Part of a small language model's weights.
Size: 6 heads of 32, MLP 512 SwiGLU, vocabulary 766.
Each number is 500 + 25 x the weight over its row's rms, rounded and kept within 0 to 999. Layers, rows and columns count from 0. Numbers have three digits each. The size before them is the row's rms in percent of the matrix's.

# layer 4 MLP gate, 512x192, rms 0.0683, rows 0-281, columns 48-95
094:500489548506503525449494544474480533500502528565476506515491550482494534539536531485487474499475478491478482456511501495464484474502523473564512
099:504462530460480500499499495472502486503535488500537480498503479501528519497491497490519494447442534534487505478486486492464494519455538499538500
099:504513516512491468537499509495538520498511491455505499522522507517484558490488489474490501455494520502489504486529516493494504481474535472502479
102:500489517474458535480509526497503537451496529510513411527558496510490470518437494484482521494504513476504537476525474517503524525515468480486488
099:528545493471480509510489501514490461505489504489539504486494470492503494559501536523484489475497566483500512513519538511491514432485486493502538
099:514503557523496490490472502464497468532495492497542478500510472533457493505506504518483501515467496500479490502510554500531497471466512523495530
105:542483459521518526517497579496472499478511473538510484499491472503475504530476516499510517499526547460488501462477507513492493490467491516518504
101:503485490505526482447517495463526534513512481513487486526487536540498537515471485492524534517508497484511497504487513471487488511481498477485471
106:500467516495497472484474493493504509510518469504542517531482493500490527496491497506476513537552518512535504467487453537493459516503462475487513
099:510475506474467513440421532489555474495509510491472495512480510501525498516494499544514469499523521514508455510563497556467522520529489497500501
105:505481481470525499501513486494543502473484502517511493506506491513520513502539534504465523487499519532501493498472512470493493500493491492479455
104:508475486522467489514536516530501487567457467502491465512503503549467549513483536551494501491437482523508522491502518491511526530445481464465493
098:473517515526508459553487487490478514484484513476477498510503459457530489492508463501523476484508547514514538526473507494500456460469548480481484
098:546495475511496516507506469489494473488513504504526473567487463499486542546497522503489466499475485530491530509461462466500512498407488538553480
099:468513478469493445498482478501481496471471507467457485487480508532530483500513492534506507501488529516494542496500467486472483510503496488522496
089:501466526477524503496478505448506518490492540484461529497493510483526527511481467470502511462529492487494497472461476482508499494457541494527465
107:526508492478509546507491515512501454486473491458481465504537526534513479458496462502557562496448520506518500427469546496521500500554491473441523
104:507477560434547485517489510483491503548525495508483536500495488486528491479520516506468464466523497488485440466520510487519496495514497512569513
097:479505458496496569512499470497497496503503516469465545512482536495514556525488509483527496520494509486492543468503523514501493466508530509520534
096:486503560534479526468465511514530461491457516495491483463546486542550486485496553533543493504494500491513508475498521503436489531523515486512479
097:541455461479493470514506518443447510468509546483512490545537451528506521519466532501503537501499543517476484472511504458462495532470505497480515
097:535443483501487465525519464493521518511467501501522494489568501504519459496505483515471475504469502496460544450517477529522507498507524518521510
105:519499520516452556498505515504505464497505521445490490519480490483539528507457488518518479521470510435507458476453515518479487497468483492536477
098:502465522489506516472482465518495521453476501471453480490520538520502545474558548570494502496521538490499505474521498478467447505535458468535471
098:541526499526502534488475479501461476471540512500486457509519604489467522519493496500510484508500494510445476467523515462548492509532493495516508
104:488519509555526505516449482465464512480497536511484487464491488487493497504489503502523457517510507509479491488493511511546511522489515526479506
100:502515497540510499509470519493512476478469501481534468499488516488446545524461528522483462481525539471542464500533540551519474505461511552535508
103:457485498490548554509531513507535506520525488488473522520502492464440462500493542516546484518524533514471489493428515505514517488513497536477446
112:507507511460526496473489514510484518533501486478510519495512416518507548501496532519522517514490476495534493491527470459513467516522531500511514
097:476484458499518463496481494488523516532521481538462473485525496442502496527506502510511466515483531520487464501562494489506516483481505509487471
102:519500490467488509481463511483495488480526436537506460484516510490463466499488479495502518505427487495506499465528540513508472488491508463503516
097:502478448505537511482519503508472522485536466511540461524502486500471490543514482495545465517471538511519539473513528518524507500515516495513534
096:487478528509536496479508515497511496434489486533464514465522473533516494515529476497513450557498501466466512500541504483531476473503477524490496
093:489483516518478478495505525487497522475514489493467469498486495479530515463544522486502458522531493464513518494510491531477484519503500483529482
097:506498489492495479506488469493535487469447473538492497484499484510544515510509398479460499453501497503519506463459492507501489511504512489537495
095:508461482479522513530512522481492549483525519553520506497518495517540521514516492525479485498533498508475511520480508540528480528491518505500469
094:499463520537464500511484491446502474541530517461490526495515480489559455493459483507500498528477567490454480469500518542479479474505514467470502
095:522531531482516531461484499467516524496470501525465468512521521462456484495522534505479514510526553485479530518495518530503465489516526508518469
107:481490493512492505429503554517513514512504502507529497503464519463492469483568460491452488523515537487509485494504494477480560534504473494489518
099:446499474488523493510535462467511496466487489522527462497539520466499534568538500506513496521522534475479532517488498517518473522487509454489479
097:492533489524526544560456505495490519537524502498480523476531519486510484480531535519518490555520482435451565481481518458554480475522465483520467
101:482472512467495543491486488470500518481479505538500497487513509512499475490508463524511493518510510484494497509497473512476465537524508517485495
103:497495540487492487534554514491521515472485539490517469493489508533522495488488507511526504513511480496471504472510504520523492542508485511489524
097:453463506505529527491512535509504546545510506500539547517520500460503514485514463495516524482473475485484454516515543493471509494481512495508456
102:531511503472497510503532492486482519511466492507557527498481499503491506519485477502478505513481471454489542487568515483520531511466526475525511
092:492452544472530510441506504462523524510513518524470460535492521475529493496537487482498500479513473487504478495509501494486518483511475474532486
098:510469537484459548463507495459495516522516484523514522490524466502538539488502491500465547520492524465484511490519495459467539516456555462533479
103:540474472505529509480515542525532497458484484458534515492488478508535461529477497557457527503510496499494539499521455510503503519520491539521528
098:512526502551490496493467573492478562469558493543508467463489534471474479530520521487467495465510496480506503493524498542464526458457502522524549
097:499499477519470472468525569450532506524511509501523500503530506556506498499467515522496494496468485524524522467504503512446488557484500524488468
107:489499493523516530525510503507532510468510498538474525509532489462520474503523493524556487531511505493445481474449501491510514488460499512491474
100:469529491493508492530513468459518530481505507480471455543478432488463518517476477492565498505476533532463499485487497502536488491514495507506499
102:510487474493547471509494513476528494485488483508559538507550468497535472526485455491491486481504526502410515486478424483529526515483551547509475
103:458488486491515519476525479453500515489495553532479473499486493507484496531477469531478527495511523511503534516494482464535507500479514493495527
099:505483502505532471448483471493527496496517500526485519480518508476455465516467490527508505466512508486504525480521512492522460525516488520542511
101:532506465541509546506516549479523486492506494534500494481506483541481501523529514507481511459513521510493529479490489527512563459468476515530496
104:530468503536488494490474438470528526471535467464519494489505558499526477509470486505486512493520525444555497512554482490527509473470487471481489
094:525492483522514481516474506487514519506526555476464465497476494486507480499466540490492479482479469513488520495491506530506482510492475477541480
095:542529533460517501487505531551519503526535521517479478522505538537518464504528490479480474498486494468498514485507533482477507500467483491514536
104:465523501467518533529505492503503478500538477547545479474493497437485480495508492476497528504495561443532496471508518519496523493502501480492509
101:474513466525500532506478481492475505533501464539502518504500534488476454498518504530481491515461472497464513522480472467485545500460509472500500
106:514479507489500556474503501459475505510557514526545512446496474480471542507498484524462527492509493455476508495497517496510505528507499493492520
094:469509505500507492504482507490478508446508518467455485556449489483475516477511484525498473504461480504489495515504509511503487473533539495502542
094:475473518480489494538494529518503480540471545497469471480484494454488503517471493525535505516489503540476510535477533458513540491486501474486527
099:477504510516518508512473488484485461487481470505546524460530490489508506492523505471519470479486507450549524435511500505536507460490470516528521
088:487442499521534505522481523509512506552530488534476433516502474524470519502505540489530475518530524521501536467512475488524504525477522539483497
097:552519526510472482487421471479521509510476460500557505490454497503511506521529501514460538468468506527474584517513497476491518522491475493533509
100:511498522486473500473521537485500461487519553524493515449519511492516490506454507497476549497490521476511512478488483517470521506506499469490500
107:471491517472496467517506539469497496524556498473508514476534507457484461536496498520464513503474523484479514502500491504512500473450498484537482
099:558499516521470493450500498501512484528517481554528500490524521487488480546502488521479497471495524509482531487524541547552508529525477480462465
093:512497450515485485541467504518551490493512501502482463542486482497503487540496507529466478494525479524482488544504499477473532513494516497488498
112:483501526539462499513488500529511505476491516502484490531486475479542519489456512518464504470499528506495487493472510533510518490470471482487456
104:503484518476519496515462484434494493484532490489489518516495486490475541494465468503514511511492536463496496463506506541498472475513471517506477
094:491470495511536519506494474501511542454475485515493498520469531463491490521488470548464530501531500447515525523515516509547511540510496466539544
089:489509479464533492506517501485495457468451538523479520531522497468491521524481461510472479524530467489515508475509555543500500509517517485526487
105:513504476497526491491507545447487516463487466490503521523479471484522505471469514514501512534528538441562521486518483515553469514531522486532507
096:511477486521457508496508523491505499476526494483505489451494511510509455485476482511462531461492526507505468504488495505493515527493439544524500
104:531486496502497506470513501468536506527506507449472505499500500477529493514479508525521505512501539493513491470530493490531527551480499463496507
097:478493512486481525540448481492486513486505535517466467492528523475469504539456478547542516490461480492517514493465479479553476505541539506485515
107:517525511509487515512478501495520571509495493532463447487419481530489498466519482529487488492515489495535517510506499547466537516513495523497541
107:514494516527463506508508535499484507487526491498493503521517503488514460477517507520520531557459541473489526449542503490516536433537496476501521
098:478472540519520501482504509498499542469533532503482485487546484523551503534497551485487475515473520543467525489486449501500527474469533491495508
095:480534484508502477500538520505497507484498553488453475502478509517524523523535523479527535482508476514507541454505476478491500503508505511523483
099:521487537443484550482477494500495475509466443498540497477554526473516494521493519530491536494510511464515498453501493523533517490493516510450493
103:532482465494523544488556531515464511515502501523544489489517515511473487504484506488497516491478460497457480474448487503510542528475515522459521
094:482490512492488519503450493499570503513522538520496466544501518489512474511557532527470480514510530495508466463495470508484501505465501506510500
098:539462543509486550506519535513484516494503557552497505480498516448505522488489485471496527510486506468507564483517547516483531496474497480521495
103:533527504490543494530494487464510511501458515490529514513521511491495504543513493518531490486515507472520497499467522518531458504481525547535540
103:513481504518476496490466511444487551460507560547471475498502474482545484515498485521541534515528545482472531516513511500499527504557494471531466
097:523500480502470529540519521480520491493449471533478497515501494431549495553501508482480526483506484477555523506499494499470508510512520447513471
089:472504512496458488536478497455466479461496541522510525452510530508477519500525507487461494523518465511461442542486544514491502506462506471516546
098:492511521501534512505509524486486538473513496513519495470512492483494466532497509488451458489529469521493538514544512511493510513487493430504518
099:525508534484506489549473504493467491509504487489516541504524474462501482497492451533475500495483504447467468485451564517492440494518489506510537
093:496491538479522517479528483501512502518499529483484477552479500517539514552516459502538519468508491527471497498505528501477480476489477507518501
095:484523531482504518496504496480533544491464545495501474511485530452543499512511527492428430472491481495497519516506553544473477531515507466523518
100:500495572518492470534481494507502514485472501519555503493456513503446502512494528516526536493502450523484510509527543502498506507459526487563524
108:502494477506519529520488547500504530523484518474479454491485521563507463497513502506506479460491484491500495493484536515477489526513523499474495
084:506515480502519486493526523464486463497546523477520494463500500518524486484504536493506502484538507485512512493469523520489512466476500557469491
104:488461486459509524510529509502512491499518501516525488504506540508517516515450528540471477509553517473439486516509476526504495515478495436544503
101:526502498464512501544500509506513469509486485475513519470540516517555479477484507519543515503516466471484502472502504546481525484494475493519504
102:502523481465544497546514478524510503509479473499509525497453511474496463488506516520464538492502501482450515529472514531519451513513507473550489
105:515503523497478480503449473495506489544493475468500531468493466524502509471519423514442516500464549475509504460522524492470500526497530490469528
099:492483512534531498494492521500455480502560523506456511479574486521507489480505490523544518506459548490519520476507486512493502474550524494490463
107:463488503447536468487506499509499494524488473472537499502524485465496457517496459527526461505463527508426539510494516530498538509493536488515483
103:500496512523494479513528512506487498514522527555467467506523488526484455483471477539470526521511532500467539532504529483536503521492523504509467
101:545488496510513521475549535428518532510522512536490487502542487539531495511503499500492485505487531481526511493485556542504521525481530527512538
109:481466487524519533499504481473468451538458542518487470469516493512494503475511520526488531500461521454449457450496492538532494510492481514501503
101:500453487479460497563486460496474471483487469501485432496487508452521511544545444516516477504505529488532474486478491490553505527476503497486478
102:534469490506528488520455491501471503479482553467505513505512516510513501470511490514483497514499485473499530491519508496518528538481516458464496
098:550502500533492525496492515512504506502526483505468482489526495526484521534502467485502451465470445548474493460519498495498487515468523507501499
097:461523512488488479492513508495509463555504522534505499483464487509487535521524498524515495508517497498554531492512502471480490516514505444481494
097:531491474458467479521517499476558479503495507478491527451486474476500522509550506493483498464521510481526506515497547530473526526478502511500449
099:490503517481553497498493497482497503517492470506475502516485494536500492509490450548477489491494503468460498477514549486508500493504487510549504
094:486437509527514480470486471488521525517522513473553503456482552525493534523533515518517513535502483541505442494547470495491492495482472512504487
102:502466493524479516480466459505462498516501479489504470484535500513520473515479481542536507508444497496522480511483508509515480550542551512523507
097:490482500501517505472506515475507472498457543518499523511526468458506485507495498500514474509548498482515435534509527525452503529505486473538460
102:462494518489476526447484527495482535490554458524481527465546534525503486473491487543511486504441501540557521505509482516486518512543497504491490
097:532495484528493458536501480499518542502415498504445488499489530498523518499500536498488545482511499483469563502440510509491527516495459507530481
100:508477505485501505516526500459496528519493496531466492499520511519542509532478521468494454529524509527469516498529445499455497504470525469496494
101:495506489507529554542530506515550523521498529516470488507483475516480467492512499491532501498489561532549536496530506497536494499551504506488484
099:439478455507539478506540495477501520491520499540485473482459496474531498514523467498473471474517480450486478498465471506503489509483505472528496
089:550473473512468518516503465489484481517483513507501533517529505485496556541505490510424554429471536517540507498537552494523528507512487516502472
093:479501483472545471512484494520453520478486518484494525496507453474522442504505516514535494508544483523528470522494533510498479536489533527562496
098:481490507488478520468522502452509530472483498456541489483483524480472519458523504503466487529524500459497501483515486507484515486504530477493542
102:499487512473509488560484546499470490517526480491482549491496498507479504500484498539505507455489478493514462523483495527455473492445497488497522
094:476531513484493520528544548502533513497525453528478483469516477502496498470473484525469500492415529468490500502475504535481492478518513534488506
111:478514557555501514501522518486537502523488537460459463498469498479507471469495494501511519485508531487519504477452485483506537509488488469497470
102:467485529525528526481505541509492529518508457475475489495505541460496503475527487475498500501503498458451495456503486548517534509540516474501502
090:495457514546480516483467527453491499538518513532484484561508490482484522515470501477542510532468469513490486541493523492499450509488491560495494
096:444503479467545511500487512510548512492464547525463473490522492528518487461524547487529502489491489506495507500521519509539469554479521471521491
090:495523495499457474492497476482494493458479479521491488492530504454535506510499459532484512510484495519539547495487507485577552477505560499482512
107:547454500526521543481494507488496558488461487554541496494553535523513489508486536528461511492485494434474488529492510488496487504459510510521519
110:504512516481508492518478501469548505458491491508522532540498478451480498487541499490495513508529458461486506474484525545506515480469499460545469
102:506504539517458478495499509499510532471564514525487471489497459489492533535489463503497496468481469520522522478508501512502480530473493470544491
105:539510512466518490531499543497540474503504478483491507487497498492514504510537493497462493454531533450543450519464531451500493508493456455511478
097:474521524477504452470507564476507545509507473473494485518439456490525521510526531501502480508481468518554470511489510493499515519454533461552519
104:499488510456527499494516491483527512503508534472522515463497539479503479470493508499521467496504534477529480482504510490506517498532510456493503
102:494488536478520515478538504482479497468514502517467490471463507451498500491472475506521482455503513441481498495441534507486491503494508516516520
094:454496460508517519507487484495521488487447475502523462514530521474518493518508496469481513483477511485477487511511497499517474474482500520468505
100:497491465472491475519510523504491489527545520477484486505503442495493502517512478547529539514504530479511458474531529508514492492503505527508505
101:493483505522542465517510482454514520484480564517503503506491537489494493535522520492502522495451494450516521515467506515498495496509537510498499
099:546484526460520494440491520486487522498495517510508538520538527487483510494467509514456508451514480481502563475565507514540520490519536511497522
107:471480518533513535490492502479530475477505529530500522526508503515508530538474500494471522488499512498486483498511492493471461508428493529561455
103:485443495495460510484502531492530530476445488497521487514480447470522529519485514520532521464519491486486457485481485517493550507457466490484521
102:514475487479485471494480542424496528469503507516526500525476470472545493540456514502479488482458492478481502491562477541535524501510566498482531
100:510493489477499478505507546458499545451510504508540546446523549502498440499494488503476508467503498484512490463499491507486510485500499494507510
102:481454486472485468534526510496509530511532509497529513526498513494493493523495461518494464502458554497507507473492479500495520511525476490491456
104:528483503478486476520495500459540489482509498510511463529455452459521486498526485505519551488516557489452470517468510481547503528508493510524518
095:475483526502483469483504546533503511485528494542495476537581530527493486534509476556482483480491505505456529508518452501480511504520521484457514
107:470497534528486503524514558510473514523472498476481487502515532485559478508448473531514537510487532500527522482468462510477504487520528456512476
114:518483454462535515472535512471481542529489514554524502497491522527497480559498535504489511483457501461505489488510499503508488547486531465488518
104:491485492514486476505491532486494554492557495535546536469492518516504471488498505483495477502462519489499500517505509509546491479492504480522541
102:478474507524491505493495532504495516523523468509498473481537453526460488493526501484526547534537510488498461493500476485480543501439507507536520
092:490523512508504511507489539506491486531507501481482525482503518472486517520479512498521499500522562459560484551511514502521482471511476515454495
107:505493496534515542527491494516502477483482473443518491512539482455505481475546535509493512492511485507496480496488536489515484484503485491519430
110:463505510475543487510506507458520558466541504494509487477482527498525503516472554501479525492469543454520526495515511489533527467524494502542482
104:497482470497510510527508509511555508534486463528508465534475505452513463467518481503505488469490520479470541522505507507531497532500484484516485
102:507473504505505526473527504482502511482486513547472554513466482509535525532505463507552524497551520518486444520474502507503524555490511502536461
113:490465508534509474515491513485506518511477516521536523440512497501498482486542479519472528455506499507461492468514522489520502512457489512502537
101:519469496489521453487474511504568539503486516472503476497524479511493456473483521498464473489519517522439533493506484536479496485509505516530495
103:504477537498543498481504476412511514498455454544503496498475527501548505583522490506485512465523516487472528488526518458519507515486521544529472
097:460511522517498509517509495476479517468535498490509495485484503500521451526532549514475509495496498455520508502493465462483533493527519489582533
097:491480507545515522504493486452487521481534519522495480522514497446484505469498538504518521519487500509519523486529531508467494500474538495508485
113:532514548498493521491505541488521494467491498454450510519516481513506476462489508499492492462504495434533505432517491514483515488478494458549518
097:502525516524515505484515501463484512457495522539506513514497518422438526475492547505503489500498470480515516525498510547487487514545483488519530
103:467511461530515487485436509458504488494471497508513471509501466489469489474482500481510525457514515486497479490510498517514511420525469513479482
097:472490483489540519489498476495491521474545558452539487457483530476509485544520523494461482512525456492490474511508482525521482502484493513522477
102:450455511477507475521527515474511590489520476496517464494531461510519490536449514536510517514481558475498534490474524488539491537506499457497523
107:485468519487519513476495543443487536458509510527509483561534498486507534481481511505477489509542477501513514417506510514494509510479496471501530
110:484501533494504532497485514436506506496475539474489493496522478506533480498496481524467452487515501485451512439534538511509500488478529469509495
101:502494512553515516530478520488515488499516485568523547480515493524468526462501461565510533511504556502558498474492496492535527535484515514510526
097:476505507503491537490476468541504502530478517492477480492480524484537473486519539499498504476502502518522481502493487504537496496523490496498461
104:523481504500541518497481476510529480450486541493484528532501521432506522484438513523531502480477490541444508513515480567531486521540463469496478
084:556438456532490515502526520517481519504514519493497483482520517506449513492474497472521468512480567538518524529472495533443445538515483470467538
102:504462459502513559470523527452533505483553495506436528462546518513510464470495554534495495519537527487490500495519500522480486513517502490489471
091:516484475512486532521515480484471524471489510514530521503519528482502517516477504484493481519482485488450489518500504479494499519530488450479535
092:482481467521489531516452499500495506554563427506542481523494477488535458511507483511463517505495518487487516498449466470512517505485501490459495
094:469527503479518540505502524472497478504483502476492486511523456508511515484450503504493454492539545530478489483567521478514480545483491483466467
092:514470497512443473526513508487491487526504486538479490521505483517511522530478534486492528519513489520499500467496517496484537522510516504493484
101:445461522472502535493534470459515540485514496536529458466488531435487462495527558505488516504484519511508472492517473493525498488457495475529500
098:478492523496503546450511523511489519511510462468485511509488494534448459522500484493479550551479504499474525483465559551473567494482494486457481
106:460509533503522547510513489506539526510473513510508449473529506470475535486531551505500502484474493492492484499481524504484534517493510517482456
097:442522514469534506484486519504495518510495511500463447492475491530500484488526496514519480507494538481474490488503526538500488507509521501496478
095:495460503472532483505491465464476508469476471531509500466505475489520494497467513501459456485564488453509489487522514494549478522491518521485499
085:537510488539534533558453480501508502474480493529513496470490482448498496560466478505497513487502548503492539501478494514507531498524503510481481
099:488506519518534501518497513481486538453494476543486498498506486478495511518505498520483465512502486493451506458542558498479526516508511482536527
092:518462535506530477477476485489536519486480452500547486509457504441505520512490485534505499489498473505501457463438473506495467546469474521512508
104:475486515524481516485485510506499500486514563465518484516501485513454548511456483492515500537514511482521477508502516525518528477462528475507524
107:508512523515540492495496515513536517464492480509513477488497540475524489492528534501468513468545531518497539485523506516509553499519512454533505
099:511461478537492526485537499464510478511520459522566502475524514483513490501504458480534491504476497497466511485477513474510472526514503542481472
105:469507518516509503472512470488554521501487541475519506477522493512498465495512531509506508477503529491507518528539519575557495454479519517473494
104:548528514511509466525532558512465525506493539466477476470501476487489543487479507498482484477470523500474478481474501538505508493516523494491467
090:522506506496478529474508485483490549512459574504457478507467499501475495530497528534469425527482495518483513498485449477503486507478514501501495
097:449487559520466540480518493525474498466514532495517518520492508469512521470497488490531535535428555487499512503494461508514507468504538497522480
100:470469525459515507520551506484497551482498523536467453496493543535497503525490497488510547487477472526492492516467494500540453471487512471501469
105:491502460466491481577492488502549508474533503525506484496508491505489553487506460520526471472505499539468488468473526500508511500488494501503514
099:490509500508526519511512494502491510487477515492501490522515440492504559531538500534479501463460462534499533522484533496506480520526487503474508
101:525504449495474490497487543479572516480510500522483459457486470522503513498536489493525441507481520475489504475496458480500508524493494496514490
100:492522466505489530561449547483470475531456546499476514470525502513509503472491482531522496463441521511482478449520493514460502517465504500484470
101:533526478498478501461533517501509515490493488480518498467491465488536549474512498488497507512515469505532516497464514505492502483497482538558523
101:515497495480526556560521498461508488522499494524491461505529494479475539567512460536468518502490493525531491473524528538489531472502488454513516
094:500517511509540496505523521473525507490524507525529502477501539473474510497527512479452473497509525488473511439480537533463501466482545494526508
098:535481472486495517502532518484568503491521490534558519542473502491549542504451500512505454487535542490519489486475499517539490532510479473506491
102:513484456511500523505526480472513501523531512528432474514493496477493522479516512522524458532547508490492463514511538492542515471510498462481468
086:497475512512518489507504498525501504495512477480467509539521470448531502540545476536515507546498490517467505491469499483510505515481487477548477
097:479492488516505470469539515462525481517501497526512503467494498413506537474491530499475509559466473508499522507512536488506498496478526487523496
094:512540470546504452518496495496518539476534494553453481499536507493471508494509469496492552512463523527502512480493513506492487520510522482519484
104:520485488488469501465504501506479523504466497519509509489500481473499498446504447508548526525471472521476489513499472489460525511525511520509488
101:521483552497513482491521510480490504512492526491537513482493416531525503492546474489521510505474532512475490481497537509506498483492485490505481
101:511457495507518531509501514501495538498548493549490500484550524464514469527465533522485551495468530483506509481500504509503574540508583478510484
100:524495559482521507485519480459517525495494465479477441452497501531510449508477485554505471522508551459499519463499539534493501537507529481470484
095:510520499514526504469482539485525543469487494488538509486507456466491500559538475528509519525468468467524523513510480445487528500479521525532491
098:510519488522513505493508538470487504482491538512484511473525524486501482470455484496477467487531505509513485465507517492507459488533508465426509
089:464437534504481493522542471518516494494538509467458465528542459450545505486501534536485490512469480486506515463503504538479480532531458474487489
102:493494466510533460481473518482455499539509476487482493532465478522483506506528452495497514517552541485503502513485505492496492535506522467534525
098:532474493487494557493508558490527519460526463529548500516511490483513516450529500484500502500516529498475523463510476501483514485478495501503467
104:457495519499555441543505494511508505485475495508462511514508518452482486467526491515522510463552472470478524459531511526532484496536521521514507
098:500439508536505504450512487472495499516476479466502446518503561465454541489485506512481500486465501511547499481495497549547498526496485432491517
107:475495514507525504492511531456489536504471491486515490522515499514515506510482469531480451510524484498494515462494483548501472528478490482520505
100:486514549519483468497540545513507497485546535499511456519563487505522497548459518467530505523477480520472481471502500564490488492480501466505504
104:520460480492509498483507505502524499460561502538516514530550500458486514510495535516463509482509505507497469512442522489511534483490488536484520
103:482512513509498476561457511452485539496498480531467484493467513520472486507494476508467507487541523477500579513457536482483496494497474478473478
090:483503536476491467470521504490476541504477477494524504530474493446474509559513518548466482494506464507524528512455490517535512521470543493539526
097:507505497509530494551545521469493496522483523520504501513472456485494529555510443466504485497488525479463492497533543513540468503493479498535495
099:499503464548506556484525515476509540489486525547519510493509482499511493494499511518542539512495503485525490469522504472474530555538552472485524
107:559497527521508504499532531519548518470518502496508499513471495454521530508516471496479458487534505518492468479442480538492482517502496488470488
094:505490458537469513506487509457486490474493529526469510478522513498475533513514512550491449485503502450505490454460483515487519505473520457491516
101:542474504487498493507460473509527506518509495507467479536552508522504518502476450506507489476454520461509494453509532528483491518502523515474503
098:519480490499529449488489458471501530482512488541493482504521488457497498561502498523516505498504461476506532465483458489526509519465562517495546
098:494469489507511464524487525511489522491473495503557497513476471516547503462485447509529489543511502532512552475538494451492529557475526454481462
092:487517491497439485517518512527517455518510498447526490504510459515509523520494494551543502502467529522555503486490443467479525509458549499497499
104:532507519500506502482507555472483495510503490495504520497501473492498551508512442483503542503452495477511456499484468520476509511477500500529515
098:464465498514509540486521497513524518512474487535532496525512493484470516465474518474509550491505485477454464492469495514530505535494511524475477
092:466471532534501508447498527461508456544487502562498469482522519506512535483492521525522448522533538518497494470478522502480505501515523503482528
096:511487471528528550519435488492484521469524488499478495534478497490502469548530469517446522505519500450509482469507529518528534466480531454500517
098:528535482499480500517479500492498469507501488513513517453481534498480475479471472480493516488498511529514481512474498492510505495506526540513499
097:503473509510497543500443528469496497467489520498513490525515490506467513527477484542466492513513476504518466469475496521501509512498521467532524
085:546489517478492485498447516513481504504512500471502483478501520454481489479492456517464491483485555488488484484512517512526472543517504475507516
103:503486520486516512536528478510517509497497483509521471515480473475500485497478498539493509560540507473459507484445464494500501507459487486465520
107:507517562526470524516499509481523533470506534505471489529503487512492515529506517495536480509500501502512448461508508529478458474494532505506439
109:478485530500533491484526518453462482486516506510505471492557530502516529557486523521463522507500470494483458525490467506491464523478519489511486
103:513523550498502510503496525496537456507556470526466476459496473500493514475512515498517510523489500480477501472514510505503510497497546535525496
100:526514517509529540471517504478514497474504518484502503500535498449449565534484522501498504459535516435498482481521544554505470487490509516540498
093:556520495491493510507481502501494462462485543517484445546523448486470499523485499491500488495498454507519522487517488509486486485470535495542494
101:491448496512478500513483508507507542493446462556475508478510517456523487475511470527468486500528536494514523486509541514511517519512504481511494
103:526489462482533505474487486524517538509500471500528488475450503502489498480526512509486492511473549501498469470496537479511479531488532516464523
102:505492501461530497498514506478521503483478524520537510540496510508531472510497509488479484515517489466451518500509462514489528496507490454521544
097:463503514531504493511531491491508474478516507526503448521471499506544484492505530515504452546483493490437507479505516528493515526479518474511496
106:538515499444524527455552505497493496534480514504527509545547505481491471469510496543465538499510509490486504474483476435445482486452520497482469
100:478502521483474483497527486529507521514492469494514475528496516497473480517483541470544543519504525469484467485484548549561481524490487498503446
107:529468466497510505509493520495503468492463561523504499482484524518477513467475517509483517469511505487472515455492500490471519525492497473481497
107:513480483512542494504492493436490491521483509480486477541536492503488503499519488508518447482482496498496520485526527473476460529511515478491464
100:458479528482504532509527522459536471465546490490505541481527510484515498480456547486484512493487496469472515451488466529517521462519492491515516
097:524483482540535476449438521447522521520495525512513465542509517476504496470479496511498484479457485528482469500478531508543501523473489515543531
098:482508522523558517532462549516478540454544483561518521494511491440488474501496487517485510490530494484474479507506478510531481524519484482539495
096:519465532521531502477493488544545516446478498516526479489485476502507505553540505559464485473494493482472472515496474476510501514451545475486506
107:495515562510510510487516492498472470509502538496513489474538455527485525471518507547499491474516492498526523507484537474493456509425511480528484
106:500511534494510552474500520511500483508545547473481507510527486492515480517482471484474526473496537440454465470480491515483474480452531468525477
081:509572529543471477485487474531474501472498525528477458505478470487477517476479516508517489496521490502524458491480477529474462490497443509465541
102:505528491526476533542467528491497536539528524482473504512490511521512511462501524534505472500519539444537543494478498496499488533525484518447461
098:509460504481484531541481492500504537509501502526471491500521498482517479510534479513552504480425524442509508482447482510540481491524523498526517
095:497449469495503503522524496489522456543496514496468521508478542471489521514502442494489540477482517521492484480479481457496514515459520485486486
098:456481518513473540534467467522476512501507506478526477484476506516483465513505484516518536526508556520524489487495507504545492486506536512502461
100:481486538523495529476484515482489516499536502491514493508489528518506487460547502502530478508458540508557566458520574520514489520526493494457476
105:469492512526538454501499501497482458527461490488499488506488484489512490492503451519516514513473503492477520487548519498505528459456527481535531
106:487516505482479506498522526467485464501513534473494489499517472519499505505499507468480543506508534456502494486508518493502551507495557490512475
102:475515492503501509499504476482487544487492502512530473498457475518518504489541492529558511558477494463474485480480508474481508516510508496518468
094:535520498481524516469511523463460531485490494513497497468507493467458508480469455482482476467493482499491493500512545475496500438474506488499506
106:532501548549534505467501509487485494456491487512500534504544517515522525497505520558491497502487526508481492490516525546440503497465479488519468
104:510474501474547527481531530507538497503501504515506515469534461479492498514464466515481489529534525476506469501507483487527496505457517488520503
087:506501487518503476520502463499511517464459491482463495540485489536454547473526473479471536478497453525464474505484534501528485517502501501495478
108:512507488548478517460518484428456513500503533518522466494498514523513515485455528532477532492496501513492546485518502468502543524479525495507455
096:506511499492487554534510517486454481442492488512511530499512489503499523485483469520520535514460506421550528509535515521531540529466484494492442
112:503489473506541507487463492486548522492484493482502500530547525457509523512482498559529492478544492475459518490469492497512474518504474469495476
094:478520524479519488472493505471528498511512491498502530489531442499491516518514486540495476462480560442482525451480528462497492474466530532484470
106:507487492487503482558509473487458515490512474508554468521475526480533489518501541499459487516516517494454509484514515503573489541462493507492533
099:497451519502457516472525544470457501519481537499491498502501515520505505534505511515522534493517518463536495501461500524501499537504520514436511
103:473481472548514508542511497490476489507488549505459550477496480496546549520456459523460512470493494494463493482476462538543493482526497491499476
112:502463474490471491494494548485495527499483476533502428517476485496527480480501530509485525489518545455476514511529478517505499517528521497504514
102:511494490477509509476509539485493493463460511494523531503524519487575474535485510517514484500501466477445527467515532511507487517478502498519518
093:513513548478486469524508466515537560510530528466485518502500481537494491516446503505486475473506457492509537465470492502504443500453525479494541
103:470466504520504505511498504474542477511507512532504478500464502493528547478498503535490528491531464471453517474501507465523534539521488460491539